Each number is 500 + 40 x the weight over its row's rms, rounded and kept within 0 to 999. Layers, rows and columns count from 0. Numbers have three digits each. The size before them is the row's rms in percent of the matrix's.

# up: layer 7 MLP up, 704x256, rms 0.075, rows 405-439, columns 128-255
# down: layer 7 MLP down (transposed), 704x256, rms 0.0739, rows 405-439, columns 128-255
# gate: layer 7 MLP gate, 704x256, rms 0.0807, rows 406-440, columns 128-255
up405 098:493468436487560562512462538500482563510503508460521546439482561518526478447517465461485524515422535475536514481504421459524519472473488533538509448487511459486548531474460380537450468494469447360442509479563531562534532494472454474556469461554515487528535540435574472465552457451460461548541509570517468476441455438456571485520583532488515460482463505559544409516480493516462515552502
down405 097:519490490465494491528547443446503491528495442522470531545466478523555434555496521522500555461473559445502519482517479525547444510520514582548565470479474431556587536416547553476503570506544534574613454484506490507522501542541482507513572461484536415452534502516498475493560440556463476520485516545503462370524492426478486521461549507505486494482575497444465460545524532543528477483492
gate406 092:605472471430450551581568541523481510489520479480552463548470483482483562554510515527569522600515554544485512550497555497493577492457507453522534498477435524537530490511499534529542485540516498451488525483457464449449478620513525537506494476535541544523476573471515558470441467502533568545455490461469472534539511458494463445600459452453452438452494454469471516490519514494449511510485
up406 100:444496450375484421527498494507517489528536489496542544493520493494470493612499513494544483496490470470506560525560533514493512492530522488545449432547545462553557559523522387478507462441568496451511526527544518475554471464564507459445501494517461478450457525473509478520540531450418526524473489426478483532462530509525472437491547543572486494492545572477424427515464567487545434519418
down406 100:540522577583548468435520468521452490497501524513434480500482481486477546472509510584543487498441495474510479443376478514520525562516548510514563548485590510396430515494533573546471416410452488509443562450474555481518429494497521531517489490554588479517508496536496448551509528536490450495481445490448511536525544476485518456545462490405493481552427503550551530543470480569455556495526
gate407 109:486523442504482508475475485519465464510526527487525484442533547515430463518537502455464481512519523483391545532463551455502488572567477447496494506460539440487449502523438472452506549468396519498542558538498477472551507510453482525519562440447535472431510452429543518504508532546537550464453504519505456443521515490520519577493508535529463454477466435533495491521551463445496612472548
up407 099:482579500536560461491507503418531500528508469502534493497459486460569502533501513503530489472459418572445483460506523517486546474478506485571476475487484483446509487491443526508496449497461432485518399517479545467468464540493503544451482502540454469531559517450495465583480478490500478509545412581591474481546513505550532432502460442494573511499539475411470475479461454496409553459483
down407 101:513555466535458510478539506416537499477523485494482532454538551534494450508542440505483512439491503520526458510464467481510553474480429450498521544468408491447520463503442487498482565468540506443530520545450530461491522478479456488532492505528559535500457453450499501532539621519389533595495524484558459542456466511515514495603453492477449456456481490455493452491550512547512573593468
gate408 095:517510517494461524520506449523523537494492485480441487470402535493537453471594471490502392464523516570528512515534566538526482529543483470504475495464524547455466568516490535464488456512487459459569455448478591532446423477569504569531474488473445536508519520457567479580508537456512477460537466389502528483493600541518562562563471586473548504507460451461498526411492472495554441484463
up408 096:524498449528569516481516589543581550486550551476508491492485502537544480451555453416546423424516610489503476497550464532476523466474552514563483440460464497522538464506527468626507420492471506500463490546489489539493556451429455456478538536515480535537494495487435470443455539470503425534513481443479508466531540453469476453536480523488539483543482517507486461523478571523457535530558
down408 096:481550453506501504532426507459478525536441538518554539504571454433508548533498495468493479468491477496468481556486441426481553539459408475456521526487496570448565547459536566527505550447498543487418530470500506557538553466517472444502549602491488509508520503464522479460542446533462515532502493528526433478466521538508522507474483534518484529515496510515507475497408491541497466475484
gate409 096:531475458526522505486517619492470495532506455521516443508517493533500492533473524448474510508455530482522418561476500488582478504557464425476529525457464492549461531530473525485470443422445552433520516476498493503487524537528495519532493456456489460523529526498503490434533548471476418408536468480508539410550481542531439429492516535508490452512512480504484482517499524509456474514493
up409 095:491408433470479476496522516488525454450565462450575524493474423559500552471523462520549488451552507537459493497515512558513437550458495526497497537544468434526572539458535512500606522448464467524566461468515516496490523514462507443539434463479463430516491484558468482436414453547438536468444498366492470456471494517534422536568529464402468533503514529550539538528479516482465487487499
down409 094:524480455486476498514535564514499492469540515563552492478477512518508499525466546471541512543479517431450539543494490457559531545507437537515474508556517613442587406491401492508535416509488539462545461527487540476475447485534528570516501506600519515548522475513561538457477369576425460465506471499532416498512528499554519456539458535554491578526472490553499440491494471572478559510500
gate410 108:573488484480473470543397467519459529446522539544450485539473481559558544472515592516471521448528466419517519516520476481536558511540473531484472511484456562469536480456508484492541471547493520512505500466465520478440562474478483437428521475492442454479541582523533558513470482497455501571526460538529551456457544436475484476524492571488529460493497462481536475489477500461517432455566
up410 108:504533514385536448498507465509489530503469464489470475476479479476500532535510546455523444517487489511555567528464453527494455504542507533462546480515520482482488518503477569578468479522518537479477549481484463473516438505604454512533444462474439489565540582475431491493440527530537465556518519485509477525507422524460494517506528440545542479541457514476435458505563508510446527490424
down410 106:510526539513562507564440447504470527537551519431545410541477522484480566460520432489542494509459539484467545479544507444463525450514459500536462535512435453513572517469485464443544482546505503544516463551482504479535417565474451506486515482495473481485524496455529527493479596499417525464440462515532475503519489576512522470466494528497525547458501425493532501504594552546453519518506
gate411 107:509508542525501474528550473509434537530539526489473465615466435498504520471530541548505485499489504416502488544490492530547498501521515490623488502444393518486478577456526436549532486519524476524447472475518631569476493492512499492496531533522638500460466500529496637503505476564459504497502515483578546509458478564488504571443495486514456461534443509458443499469528455469502427497576
up411 102:509537520467492471494412489470538455504480569468563486538481522482532502438520476494435436473498487485514410521428472555477479471463500535536382515524585523553518463540431454529545507501510519466439496555417502516544538539447498530478556521488536542487456564507506523527525542470485503501495455550489466504528496467446511407468588449516458511501490440495486547546511521466592483481462
down411 102:487475548520475557547464471552419454435465484420529527623520553480466567452479547557523489466513542498521432495478507525499514531558469483515427663530430528492527507476518495498523595480561514448450585474581514479476533510493490511480524509548565475470473438564456577535537449482495569500459474501477508514496507451508477522481501494458509531478463506479506507519483476445490431553533
gate412 096:480527466487471484549516481490526459553510501464547526568493477502435485485526526471496498498466543522506480432472518474516526415493489417515475533465441366459503532472485533437515535503528461473494514415483447538450559519491413472500574493501503470461524493444497480514563511479552531577480461515524576473510473530507569514608499455530569465419495529458538528531496474530502440522595
up412 100:451453475543477468516535467527425538457455498592532460535520465539534520481481475455541539526509496523507489539573539516523503516510512474477537501513443477511552519510494548460511497486473539518480568481501550466444546530477442545537470543536402526519512476498486521524487469482490505460467424481514529446449478515511547505538448516460567542440519461447497487477450572541456539494492
down412 101:503497523472491518486539501503535487530515467483491480518478551492432533519529470522462579424505468560597501524393485507422509530494476492483505509541490563508472509487453443438537532483451487459471459517551481443460515541574488532465533512561493520504519529524521607483491574455502498530491527518476516542501492485408460440529535520496489556454464512577542570514445542513488523526540
gate413 107:547539535502495512478451516403524458435472483490524505566466518600463468533514532452549458546480490491494496497492431466522462492506508495544513466610511403492476565433511574498527422552518476448564500499565534495520490468480469475515441498439527493447498486518446544559540477530519516547470511436587448457477425465544595461526469459476514489520503488521481465526518488415530487493500
up413 102:549574460484614499473539474424517447479510485494497555478519508517423490530452540531480478502469552493491545506555486523446542478513454492495431479493529528482481502546518495446508443549516396491480495562432539563557518484484497504506559461466524516564492556452495414517569458515473497474523504481484563499517533539481519567571506485446503536519516514426537465536487463489521514501497
down413 105:576464447514522508533494536523492501516382504523558552528488471465527429565538448428502445539480530477452491476532487480471500485503464566498374460426500495499495569522511554473502468544519498506448487543463533497438571524522474504495459524505455555444453482472480488517495536528470503541498510479504528412449485479467471451526538518523491478468418555542447503558473492577528456513490
gate414 104:449569449545535505480533537533472509477465476494597474483492497489464429535452494441594502509484479429530489583460479424423542413449435478461497483494462472454483502459455434619424509505510504444569467417554495500530537451544533469544537488491553427493518554564442451552545500496580517512467535436553496493487553549470415478488506429543478490547483542479487531496562438497472522496541
up414 104:556486543480486484509584550534464483481525472480441525427501542465538456462473487496513575475526495539549474502399500486517522501451459493534539486470494522470553449469503533492475516452474511543465527485518512502451537608495496514526497512483549518588425489513406423521496501456547437503516489532473519514481485544607472526580539548429505521400481514500557464568487518473408514479569
down414 101:576441559542600533478562494471445467485641453464530506440570469582503492545555490447478547504555507521430550477480527516526543440468522520491500493472477490449497488510525504476540453480479470496592558513495516490559508507476459573442491491470484591487488434489474429501532573601534485463451512486466496531485418507564474535461495567465465515455458468532542482509551473486522472427526
gate415 100:540540420539478502471533488524431466519441518465510431495476526513432561476546537512505505499462518486478515521465486403492496495524540566471455502457521468473473454475495488541509547482509530499478531488506501479514581471507515533519479491536451437480535472483470462561494570509571555546530448510601513447491551496438470432498540522498470450480531540535514553505472395385465414484535
up415 096:526496467465500499460427461463469468500486471481568392444494478519489526520591557521494466493512467470409569460550534482496473514462504525517491450491527500475468515474553499429560471495526525494460522527546486496528509435475493459532577411472448512492542546452516555503469543477522507561493534533497503488418477445506538509453525460524472569559563485477476489454482542495439472480499
down415 098:588479467497531432495483517522509473592568530544473479544479490487445552473455511526484510459446495483411491580450467472494535470547537495467484536578539512503519529487464505539531464582503468515506499515507512565445505442523551488473498496496507540485441454394482536548474480574456517477487500521542546500500544457516489466527536539475534493532509590468433501496536562467469465484484
gate416 100:568507522525453523609500527506484524528513457498496448526457498467499505509462483482487584560513556465464553445454492467530418412414507508554478433505443465477509588501528459513454534528503471485513563487548537484470437520496489511471512509466523420497485504505519502503468504536500508454561483497563509409489493557543496545543451480492519579522459416460556513419423497460405440435455
up416 097:428488499465460518546562539517511506518493486537569513543566544484491441491523550500459472464505557529504478464519500503552575471538450462502511440486462576510537549480475483524389488539487392486486519472559488507560508470513501509490579439544582421433424511494462487529488543486419479450462518467472552501473591463503528492424530489600457431522486505463490564467461529479458504526467
down416 097:528517487470514489471535551465494462549470571514512512472526522536632473452459543500564480514528507521557516526443508536477480535525519481546436528565557467451499460456524476504548446504481546515566501529485540473576465545456543470499493435534479493560532515504493525512494486528558485464468532530470420522482603420460404501486444509511513496490522539447417466467523497485564598414597
gate417 088:537535472488525480581461404526570504442507541490537549541524471517522525567559524476616564483524570475503499518469476486447545442500492516505470533462505521505459503497487542538454471489447461513550473463495512510489500499494538555424568460510557503496462540527506455483499484551503591469465551450482496449458517505422420499494540530530519536486460520496417525503520515496532538514465
up417 096:539497556467454536516484467512533550476547539532464547520506431562430481511455583471505474533458440524516419499544503548486476477443458477412425516524492490508457549533521472518457568506469447534562488493506498555506545440509502574451483530454531486429580496509494461538556461565493458509439482492429540551479492468522551524463527466493477488517562532548470485491563515526505475496483
down417 096:476483466488546529506509552510401558469561485519505505510480547503530570503550534588540503510503524527513566538549527416465543576499560468540489524540552473392497497580440561499548554573519511445499454507457494491530497460550507523505510478525509462556452486511453453483448520482447501461510450540490485413452466481506469506485590508445496445478571445452444483544495585533547506496508
gate418 112:492564496555465491503520497514475538544529508492501451466490508571497516531544499509477490559503491489445524520519522415458433509547490523451484526521506457423401525467459504533514454532440506463533544507464502542488476521448408505532417459467502457500583521569496587479512505531523498508523519465570575462462540524426471440444508523590488477528544528524518440558493549479495550470534
up418 108:562476532484489567521488525518521472536551445518502501558494559487525494524483561479466518477508568486495477487574506512521473483448552516537437525403495537453497466488531495443521499496503561541506455490481422421561481486534569468476509529415500502427461521484586474478494559511478524455424457526524505470452557507535507458437514487504474626558537465463500475538461453457524487463470
down418 110:476458460468471542475497525489541506621426510530523502426496476465546544552461527466556453486494551440508546490558540476509525435483514481513456450494492558463490466491502527493541567526473492504554491468479398531575500460487540483484520486506552472518494492509475486498526544503452544499489442556471507545512521534495508510574475492571569494482561555502476511511463470500538494434516
gate419 095:558440505426493488551505543498463557457555482486606470451458505535520426515557488449493423452519515468518550511517590510390539434532464464505468433479489494457479521521532469490476454479461434527530515493513558496462464438482473516530530469507553451458525483554569492492473524549478453452479459520510517502503502519538567466507539574534513464446479473541566478519495486425524437428534
up419 099:470541523452472489409507468451468504550532540544545532467488526482540428521420534476525458542481539581499432569500506472572551479573532538487518486488488511519491519612492447566401422482439505445485447483449498447497515436444484507532451458490481502511455575544565548476487542437544525532517516538469471480453490438558519464468499490573469546525544489471472427483538503516479502529453
down419 101:487548482498474531497509547542441483448459453496487493482543545564529467427529505466504425549482458489509425564500488514444461448452426510456531524511407500482526441470510437435486477448479442503581544494497459560457507449411538530527570474608516479508510530493530471387505568485509490499527561476503557478520516539516451456573470461505492504445509489482586456507552456463471487486486
gate420 114:475421550525556472484545473488483519488532503477466515503433532469516508557532476517454470414492503595542525527525514456477555522497455468592522418523503507562502516478513485479414531480499486471537514434505473547546439487477506483549463574464514451534525523556486526472468508552573498514399463476456476468511501461501497398535540531500480513527433511479478494501537493489554480499549
up420 109:440462540586425464545477497499432519432474488385533510517529464507544489510456430456514474534539495494508589544587411418517541524532554443462555520460504483513476459508473509442417473521441472487496435492495522542498510514512465453473501558572450500525510580560524530474515436549510543491501475470526441509614481499496499498478438565492493456511487478516484483514495492548522620547526
down420 107:512555504533517541386468540458511503472519499506476457460516550524527510443584501593508547482446534532526569494524480521475535480561517506474572486475528519451559465551483487486556524503495494577490464453534554509514564532473457475515551509531574457510548413432510557497459476449452446462572418468473484513554534493453469503522533503467488510538496509476530422477534409468519523434531
gate421 108:535453482536470443403471444511436496477516485496520468512465521472534546457559558452487521479498486543442535479563540354507497480505518493541479552476469527442511534535512558516556518460458557539580564522487480500501426487475521585529426458493472398395549505513434490491566519432502493496505559513507529482476489490490491536612500533435491544484479493529553467526472554494420585511502
up421 103:539540420497495520553473541519556527529512519468416543512448467528521543515445443509538505523537540510417546534474546524481507483531467432546557458559529429494486395529492519558475532590499466492456480461520471457490522438471530496499472490408545554483531482526549481512486475520553442491509498537462502479476401502538505551482546550545507475457558507587488492444508443515532470511508
down421 103:522473501491518457498520530544499529517496473423499531496596451541469502522463482498525496541495521492471406440503477590459522465512488458483508552511492477562476557406559470428448488594443534537496585470474494528489532525497482472455484554485497446478558500487537575517494535501513559503565469455532539515586509466531503497530543557403514495472491527563513473436465440603463430478571
gate422 103:499524498533431515483444525546548487465542548435547494520450520495459538520516508523538368507576580511514527455466494472454560477543540485464489522477504520458477554455543425563510505488401550526507520519462587491570564562545531486492451457464547567535532504505564484512472534504582411552414509478538481450462478479531465453484443455525482561516507493466474562534487430473483510428493
up422 095:485407492533510560512557565544525506504549509522486560552518492454480513471439458449496465554494515526579466544472486524495464532459525447404557488509563514502504465529531592553500457568553466538556524504539500568525531485492524492484480533489468542537518538542509561483558499514433445405473545553471491440491483421494503509469505523436487481439492414439512524573425492547511489469512
down422 096:543447403500447431489549544485487534496454496456536510482476483481508388469445411549461448495534493456509406430540485541467465456527465480499507512469498550483526560517546435469554484542507488510469489513521506541549562442492500482576564439497466481490436555497457511482484527519414488536502534531503491439475553410453519457469513506433525539483515443474506481473512607592461464509499
gate423 098:496479523487485502522482511491482463466571564480532479465566514445490472447491573511514411440443526516490477538460540514576507538488479482468461524477505486459447532479501503471499505529585433511472498431487518515465564530586460482504428572481564409451564476545507460483519537535519448547501472517515486387519487500455553544511519530526490472494438461500547488547530478481478524487458
up423 103:442477501505481506489553529471533524545470498487521507493515474524486522503545552483556513482454515442460474462529514556512463489446446508473589460424554416480520481528486463563532451471498398480582485542509446476530439515479498447583469438462459513484535500533504442545450520507486560476492499541459488504530493514466477496541497473523459504512537489522478518444445559541543521499420
down423 101:422504549531480541563468493513484539534537591449470504491547539574486600505521546489469495439556509481527547567540520458521453568484544507495437547506502528521589519499529478538464431517484445540520507468551483469493410514508492462540465496471476452439463515493517551504583527486494485414499485523418427507531490487493515497474515483494486507480472489549480464545549445464531560429498
gate424 102:495539515450525620555511541504474498513513492449516483482486468498507540506588560586420483456439599477502482505497526575450459413577577504524431473493539461492525439476493546461471453482495470437538506515477478479509517458488475497467465449437477517460523541534489489488414558515480455580515530493537507493506552484515499460530533435466511485523543503552516431520536461514499509551509
up424 101:467492497590516417527534500597536475489459430494463506525437577475548495567401490594487547483503479541460482480534536493494516567522488494483459559511507542506473486580467588503487527517490437534569540497457478421549529465492524484444542447530536504495548500503434497521524500493469482572538573417558518548496472524502381487488460545500506517468513530497555560510559434502503480418467
down424 103:430511543474454490479466513547504561473536446567465518504485531479489514483494495530572505520541517485485535481512460517522524435514448523500537487530526528495508549497424506457509453445504525605406503512467443537486495542514472470513494489460435547476496514532441499508502527561427530520509530478504482495406498524472537532507546556560549502495422537427476532525460454446475557483532
gate425 100:525520436514470465477479546482547491491534461504505528487490478506415538445393515476528493488493541492472540472449498488507519554444447492446491497486501482462381485455534459556526521535480511526508559485492550440510513473541508492541519511443578446484444490509385506570474471507600518529482540486531447596541484554495483549504470465529419496460541529547469566465485528509487454483502
up425 103:457424475603485506407484496498527514533461422532560575524510527445513484529496532500482493508524489477489473567573472597517456487469500517504496536530495497470481467508466521514493538419500514499550501489500454462507537482474514420509595547481428510527485499501483482396438512530498576543571505506476419521423491481540525466543542546482473576497495511452540511600472578487463492439449
down425 105:545485453528547531553564401526539527590468440485490523489506411410480436473498479525513498499441479543413477511465451519576505552525544477413543533569555516524462468455470643566502473455427483526545450521510577543529525491462500602487438439564407491482522509481487477578553466494537568536534502505506529423541491475470495461525463465484552519548469486530529582534520478460511489523521
gate426 107:452449514509498437537504517436550585510524551563504424519472538448550478439480508484503461451464439546502484474480496488499499476445568573505557534515541465440480444563500484443501494502474460493478514461491535486515534420550492509554521552501546485569450544488433477551506466517497528549499537564521501564523587535535464440481419491496460493498461572458549518568513421486625530473485
up426 101:452461456501510525540533511460493541533568470521478513550458544538495462492505508552470488534519531521493502420534542470465516485442497384495522457458472492469525505516484557517457522594465458501459563468445464505488473528546545558505506525463564572540469429467454553438574493503465409485516535526437529499447556438414517522471538510575570492486484562412437445525503520468500520541482
down426 103:437567533464489472500502467522430515522583528457425544465486504588489519481511529476456523478498423511485504495548450467533523473448497507430497531578490456508541495511482499530448505485558435482474496512503496541573483448503486571569536517539556431528455479534494493561456547557468502506436556559535525480462450506400546524464463519496497464395443494535536588544487440529554454476537
gate427 101:509477482524461458502474496464473522541460482521510480536536436550509485494495481442522520545535429487431493471448451441507548435502450537529452518534505522511478531513463441495518490505414482485476510520509447428471530484490449535508422467459552496469534478501544520556406533538616534493592461512468481446560546503466541507487471499420438474533514485547554510468551490457477518543481
up427 107:528481556517552573515499513493512521445490496544448527478473547444528582509534519510509499500456514478513494515511492480527496517484489433460602471520476509561520514494546514495502531496454487477507532458548455534469529546476482480520467500510516509561506552608506537513492500493502389559439618441497513457471476528537544532482477590438471475485553501554500509579486526493471510496483
down427 098:500529557569453474497528531486492498521649496497450455467476473493496550509500505532453563468533491572536489470545480521604514498503482501490479445500479589548514465472511456468514462531471471496473519501559481461431481545536466521548492513535589497464515492531510533527459495548511510452517475460493468512498497520469553497514526498459463453513623467489516557564539461485445574524487
gate428 095:513455508480484510546507551463497478496504569462512486587541436510494534468516511522530581485504557526533450505500566512513502491427474463483445479480535549491482517453424445604515462471445543431546426535572545503498378486492542503487363503487547481513503472495448493527537581487525427483530525503540501513525474448503476528506515529516527437497543556451460511557483465550522528519499
up428 097:407565612530501521514536529528483563452470500525494470455498519548542463505506487515481528516520555514492499512469461496494442505503463487512450547445473463511474443499427498504503472490523531462476513515541492535553460492416419467505511462483463540513506498388471539501470489525482449487457499431595519584530498484484482506499524516497423494514543507502455559505536428539485519477567
down428 096:514544609481498442480471515490477513571363408453512484490463577534490552490520463519482528501485536538482436550517463504521475549499511510422541442547513468478497439523542505497509493454521505493522530489501594500530480479488561520487462568549483548502489458491538464572487536518451499520466500484509515441497451492471434496464538541417490464460525513501442540521504521507545507437515
gate429 100:544590495501568609488519537482503489494534443541480503472478591511451563466444484498506515475534569469489549488445523385551480448499514502485522542497556626498442475493522510445521509478414536477528476525466500476492532455534498520506428509465489482548590476515561478504464465500546552540504469457529481488568494554461499463574530510463558489530423465491480469447500502487504484523520
up429 099:491493555477523487486578459496500503480514527545484485484566515452538476438526469490589536475472500563530442464490574474474544516476514507531527473576457600508564553488492636459517470609537409442504455475486590521561535548549604455525492519473438488478486424466531569476539495463483542444484556473462504504489521468538439503450550535480494474505533532501481500497481427500528478465508
down429 101:541467466466497512461458521515456502478532530502525510447475543485515378454537534515421478449498513470467461537520517584423503536536442441473511511452509433522517453515555554498590459498505482452526510486495552497515502481499521587465476463486465487484448496504556536513552490508503504456480500406418484505444502438515557469514527465503538555524469513492512472519520511565479568559532
gate430 102:490507470475493548440550424496523462499551460517480534490473544512521529603480530376522476468510520494537535539492568509509547465513404395424506531502476559483455471533452550502450460476465519440568437535478540456497382449560435464545417533532497466545514532478507504494515567531459533585525499468503502497452473560511516481531491539520476555515454510495496522441531501390538437519518
up430 105:473552487542471467443437450482524462517509457519538527496476573508541534476559526540494446476578471517481520513495598532521503509442574505439468529479496561442519444501534538544530499492464465507486452564461524475515491508445457464513558508498451503529531539537501572523485574504519437417450467532512501393437588464504513494493506462522486550599467482501496516491446504534536474516453
down430 103:525512487432463557477590520539531467477422461524499428493471444511457445572517546407461539508491537532507481542506453499495536566513484545514564460478552463521420441454547519508466505491505557427453475456411439553480468473437458473470511538484495499471554508471510577501459541537534533541509465554547499499488471536472481503487477525523566535496525477458508524442473435521533576565492
gate431 106:490499455526434461542456507525450462503553561517562522488538503549541448481438582442516534540556504508434470562567444465509470442505482502486465555530516465511468539535481545463499520498438531547463487472470505537432462489543462536542459522495527507459566535570539502464513514519485488582536558517563404514459472520518496470461455498530494449510510517503514445599515492452487526491566
up431 103:529530497492600529483523535499486457467540511527431472521496473543515501475454489494529513470479559434536501532506482488572500500487493435534452513498453495498485583587415522584496462489546486451531524488442498461418506516549554496518421487468441526492436492526556501500530474489541429513543555497477512484565400485561519463427480531466502493465542473534503490487498505506405545589556
down431 101:530428505469500520515526545487554467499533445534530467564601492492534480530469481492446531460519543519487451504484407463517536502498501519465496475533501433473502532467497492474542596532443508529480501475511463452497486529505521524484474494476521532561488425415407507425518479456472507495491564488455465527513539491542435529543472571506493444510500498506519477474474533498428475545515
gate432 079:492544498483548466589515529465481506496456444545469511506543367418545516501505517519495482579535470448507521391494448505531551444484477440487589464423558464476516504459467544588491525491444489465508498469502486513496462597501537598496518529514580486524483506459514491550548496464479518475565476584444483498536535506530505529538540446504579490504528535473435539512542492544485514503515
up432 087:482523424373560489442453481523485498495553514504529496484527464459496488527553577466505504508532632484416481545469483451586459535518465478433520453485477417507466507503426453565477483494505500434428522458538501470462511520522531529577460493500532435517515545531613534524485542490516498462527521511501431475573481457513455457485444434515489479462480552504512518472479480492472494454490
down432 084:501518521503428521493458473468533493551572490544418513524514512508451485526546462515490493542455454512509548390520504556435519515487506493490520514441505522513596506480515507449505524499445439499524477493489483497532502453467483563484592517576524554476477494470572447420491406494544482503505477560433518550483497507596488485524597536503528503430507581491461565501516479509500573485555
gate433 100:512527496470485483491550514462469506504507537564531498511498549542478480447527479420489526545498523466509593527472494495488491475457469471560477463463412494500416550460483484507417530434526523496424451504494514482504536527568471484514546559554501508451518520446515475524516536535590489441541535493539517550503464492505508535568451489516510428511489532550619564492481539519548497598499
up433 098:471527482474556571498523522547579459481514521487492505518508512420449457458485503470539463591427437509422481522454464509496558456482530524540488525558532499497532457568485525523518519562492485397496412518458519519480468516537552530400518502533598516452539532499558514504524378483549537455518557506479492504443527493564555507488473493551448596472521493515532511491496501446544423480473
down433 099:527520494572419480514496491443491510450528443393517504547465485498514506536508472568448458527594544499574531497526572520470472474455352527484448441556485515551496498565523496501500503493423498555505524542568565489475587468507482523551492441489460528521472491544538444513452481474518491570568497542505475506525511510525409475503598541497516486469470450599401459520515477527500475515519
gate434 096:551434502466544480425425498528549440437455560501479489538483543475510514426475542553511500484494535545522519395556489481502498468534520508480506478445407434478531493513436484533571506514487440500477480530466559467518505546559472500453516493413455502492513451520553514553488478488524539527524474527507516534480516452508468523494512492433478514487503557484530462415481429551478529503509
up434 102:487512496506494576517460548512506483482537548569448528504478535445481478599475591510510579464497483472434490488531544532509509479464503532502497512484537490543563493400525550457466455486463555459543493454525520539459478520493513488527577457503471466491544579492584513543476481539498483555533595443449502538554604496462507398482503482495461487483481448477547548598551493483536487537428
down434 101:522533526465559518489543475513481415458533443479486492518478624501496576494499494531548442519441501495493464554509457522506473542575528455542527490488475431499458551489515503507505548520499431536421523524508619492488552503570454494481581485494491476481512484469538533463513501550492489509572490500502418477495499473524468427509480470507520454563472460478448541477499495506511446526507
gate435 111:593503486457547547512521466532465511457507493495469471577522444533509486429544464494489546458508507489442516534541503498479524425440554493508492505498466434429483509492506493496454579500513502476581509537535556434526505497569436502537456488508433465514513453544538516555525508541519506481525498499483525565488461460478571519522491537526544475556478474506521539506525549451558482512536
up435 102:530522602501498521483492496528511580524506506478539416469526510528534500477554465477528536497472477538501532464494508455475483488521494551433450435442480520514504469498546495443540479512510494508400502496489486501485526473521560548565499600438494532421555459489566443507500534484453550552509487506419495431465574532527453407529485496520476522492507465502485438399545520566493503471556
down435 103:457495503480506496488539461555554416468519547548523525527447507458448447611552532536538461519405552544478490498532502489544537510522430507445465513561480572542518533428464539514447478424436449507481529469513602553517552477491425466537522561436483477511437498462499550460538477439503551417527448480568432501494460500536548537530495487452549516446501493410486575446555589504532560478483
gate436 096:594530592453547502528604582467514545484551530568546477510515489484485554516494522492513453455501475504477487486476542466550540489451515478482501497545541479474516446537548524513509471481505497485558450516564529501526532556511447508464521562421518417486520534568424552550506445514440549487532512524515518526533539526394480469458498492502476504551496405447486531442457461466523526482506
up436 100:521437489501434526495482475431428535478489504505516521522474573424464518499594532495463491558474474520542461424541448506570510543520451487540563523542497523510484523492499481480543527498537499494516512515596541563471461482532560480522460514557501438493455454540506571472539423458448485477502407576520463484571445436473497541537545467527502427502481469438580546496438513528558504513518
down436 101:529452482532547497497444516455497444426393419550505489507506492580478516407540503504547467440554561564581468496523474411451506504538491473475479503415540456475589558526504465492477490519478455476495508465423518456554442540555557485470445497422550463504494536447548446413548498522511496425493465558505431457487533371505491463497482516594503545497547476560527524567487541538524548478585
gate437 102:455509481562484544484485536507450507531484490511502439518523578567502594496447508420477513558553491454528458515566512490507495438524540515477467545454489443466510505533516485517435557537451585552465525477487424506516474455448454473558528525536501474524489486462522536464522482528474516468490500506510511489493510519465501473451523537485487482537417526556539478451580514473555480517538
up437 105:463549447496502524502527579508527470528492500466554509537412552471469486487552460421497486475477499473542484503389516484515481527484542483532459523514484489556531498455464520458466581499475472480494467452453459526482462513507427542528510535514518468542540525491481505508533495551542529419582554457498529620441568433510506521517544448575452576522492502470534506532507487469493507538495
down437 104:502476541501528555497458588591514492518502540507527502500519506517520509484388501514444512566469490509556449496522548456524490503512571464546527612474524469449542393501464487617442512557507514539526508465633525578524526521505508472481424517485530496418530469453561493506430512545541495481508537444467503472553506499561544463496502472448478477507484533456481516415478503498510510482445
gate438 106:517522580516570433531520486471460480515483459500564494494503536531460476573484516382519513472495572448449462510515501429472437525559525566465468500539500480468449492469506549493449502531549492562488544436543442522595539503525544499496508485518506455529528508533514516509452507507511512576520540492502508489545530605512419510446462512557490402574556536513518460507520472553526467530468
up438 103:486512483520502479482489400522444542522440494564567540461506558472461476454480503573467473540539429484500516471546463454540391504532533532490487470555376536428475519488489551492565486435477456470468493481435457495505429457513512468448534479519534502495491470459563480541468456542515494469539514492540489429512512517462494498531527518530479530432566488546602503471435626533506507498520
down438 104:524471478453361472515558462451512475483534573489530468529486472470529543486466503515511486462528500535502526544492529506514510510461538455473608513475548493484430449517475528548530448414500435513523482498518522551525446514556531501513464475572471491498546527507549437418480549562516502483477461584483440486512522520519543573501524499530564440541563532503461479544526511495541549514504
gate439 108:503527503406504531558487545548473419464475486493463450504498502499542470471516537474533449534509555509511560562533471403526503460542415515512492472582476484521462519529477553507431444565516488447498491419569483445458473593482462537506485437432490541489507481539527537605498517480512446498506472504520544518538524503503471475503432525500527491504532528540493499586518515480495533487441
up439 101:555453480425427493511450496473469459480490524457539467545527478563553526459522525424584446449539481536512484488462529508546409535528509499490548476574493512453536508616485493473552515477532573474448469554456502446428468473497570552521564508463533522478455462549549569495533466473498507508530507545511549458496503547472515516496512500492450513546526525513486492509517508558464435517494
down439 102:507539488536503467545503470516460490570621494527396428455482504599458520458485525473483579488575498480500558511467560459500552494511489481542498464514495509509491453485555542508469422474513496529517504554482518510475499501483434518483513433508522467503539469570559528474447558453499494421477507507493440538488465433565469436481497504489505505473435470508571458498526456439470508476603
gate440 099:507461509537528496448551567493479487509528456566508423510463450490486476478482535546552460570514466528487513529526473530414521515505530413549516466533472543492464542485497474537485489527492510507544556521524553533558474513517523498524519480538487527504496538519491510535429466533504519524522585489500429545547567503470536489470547484433471599379517472518518446498484537465497511406537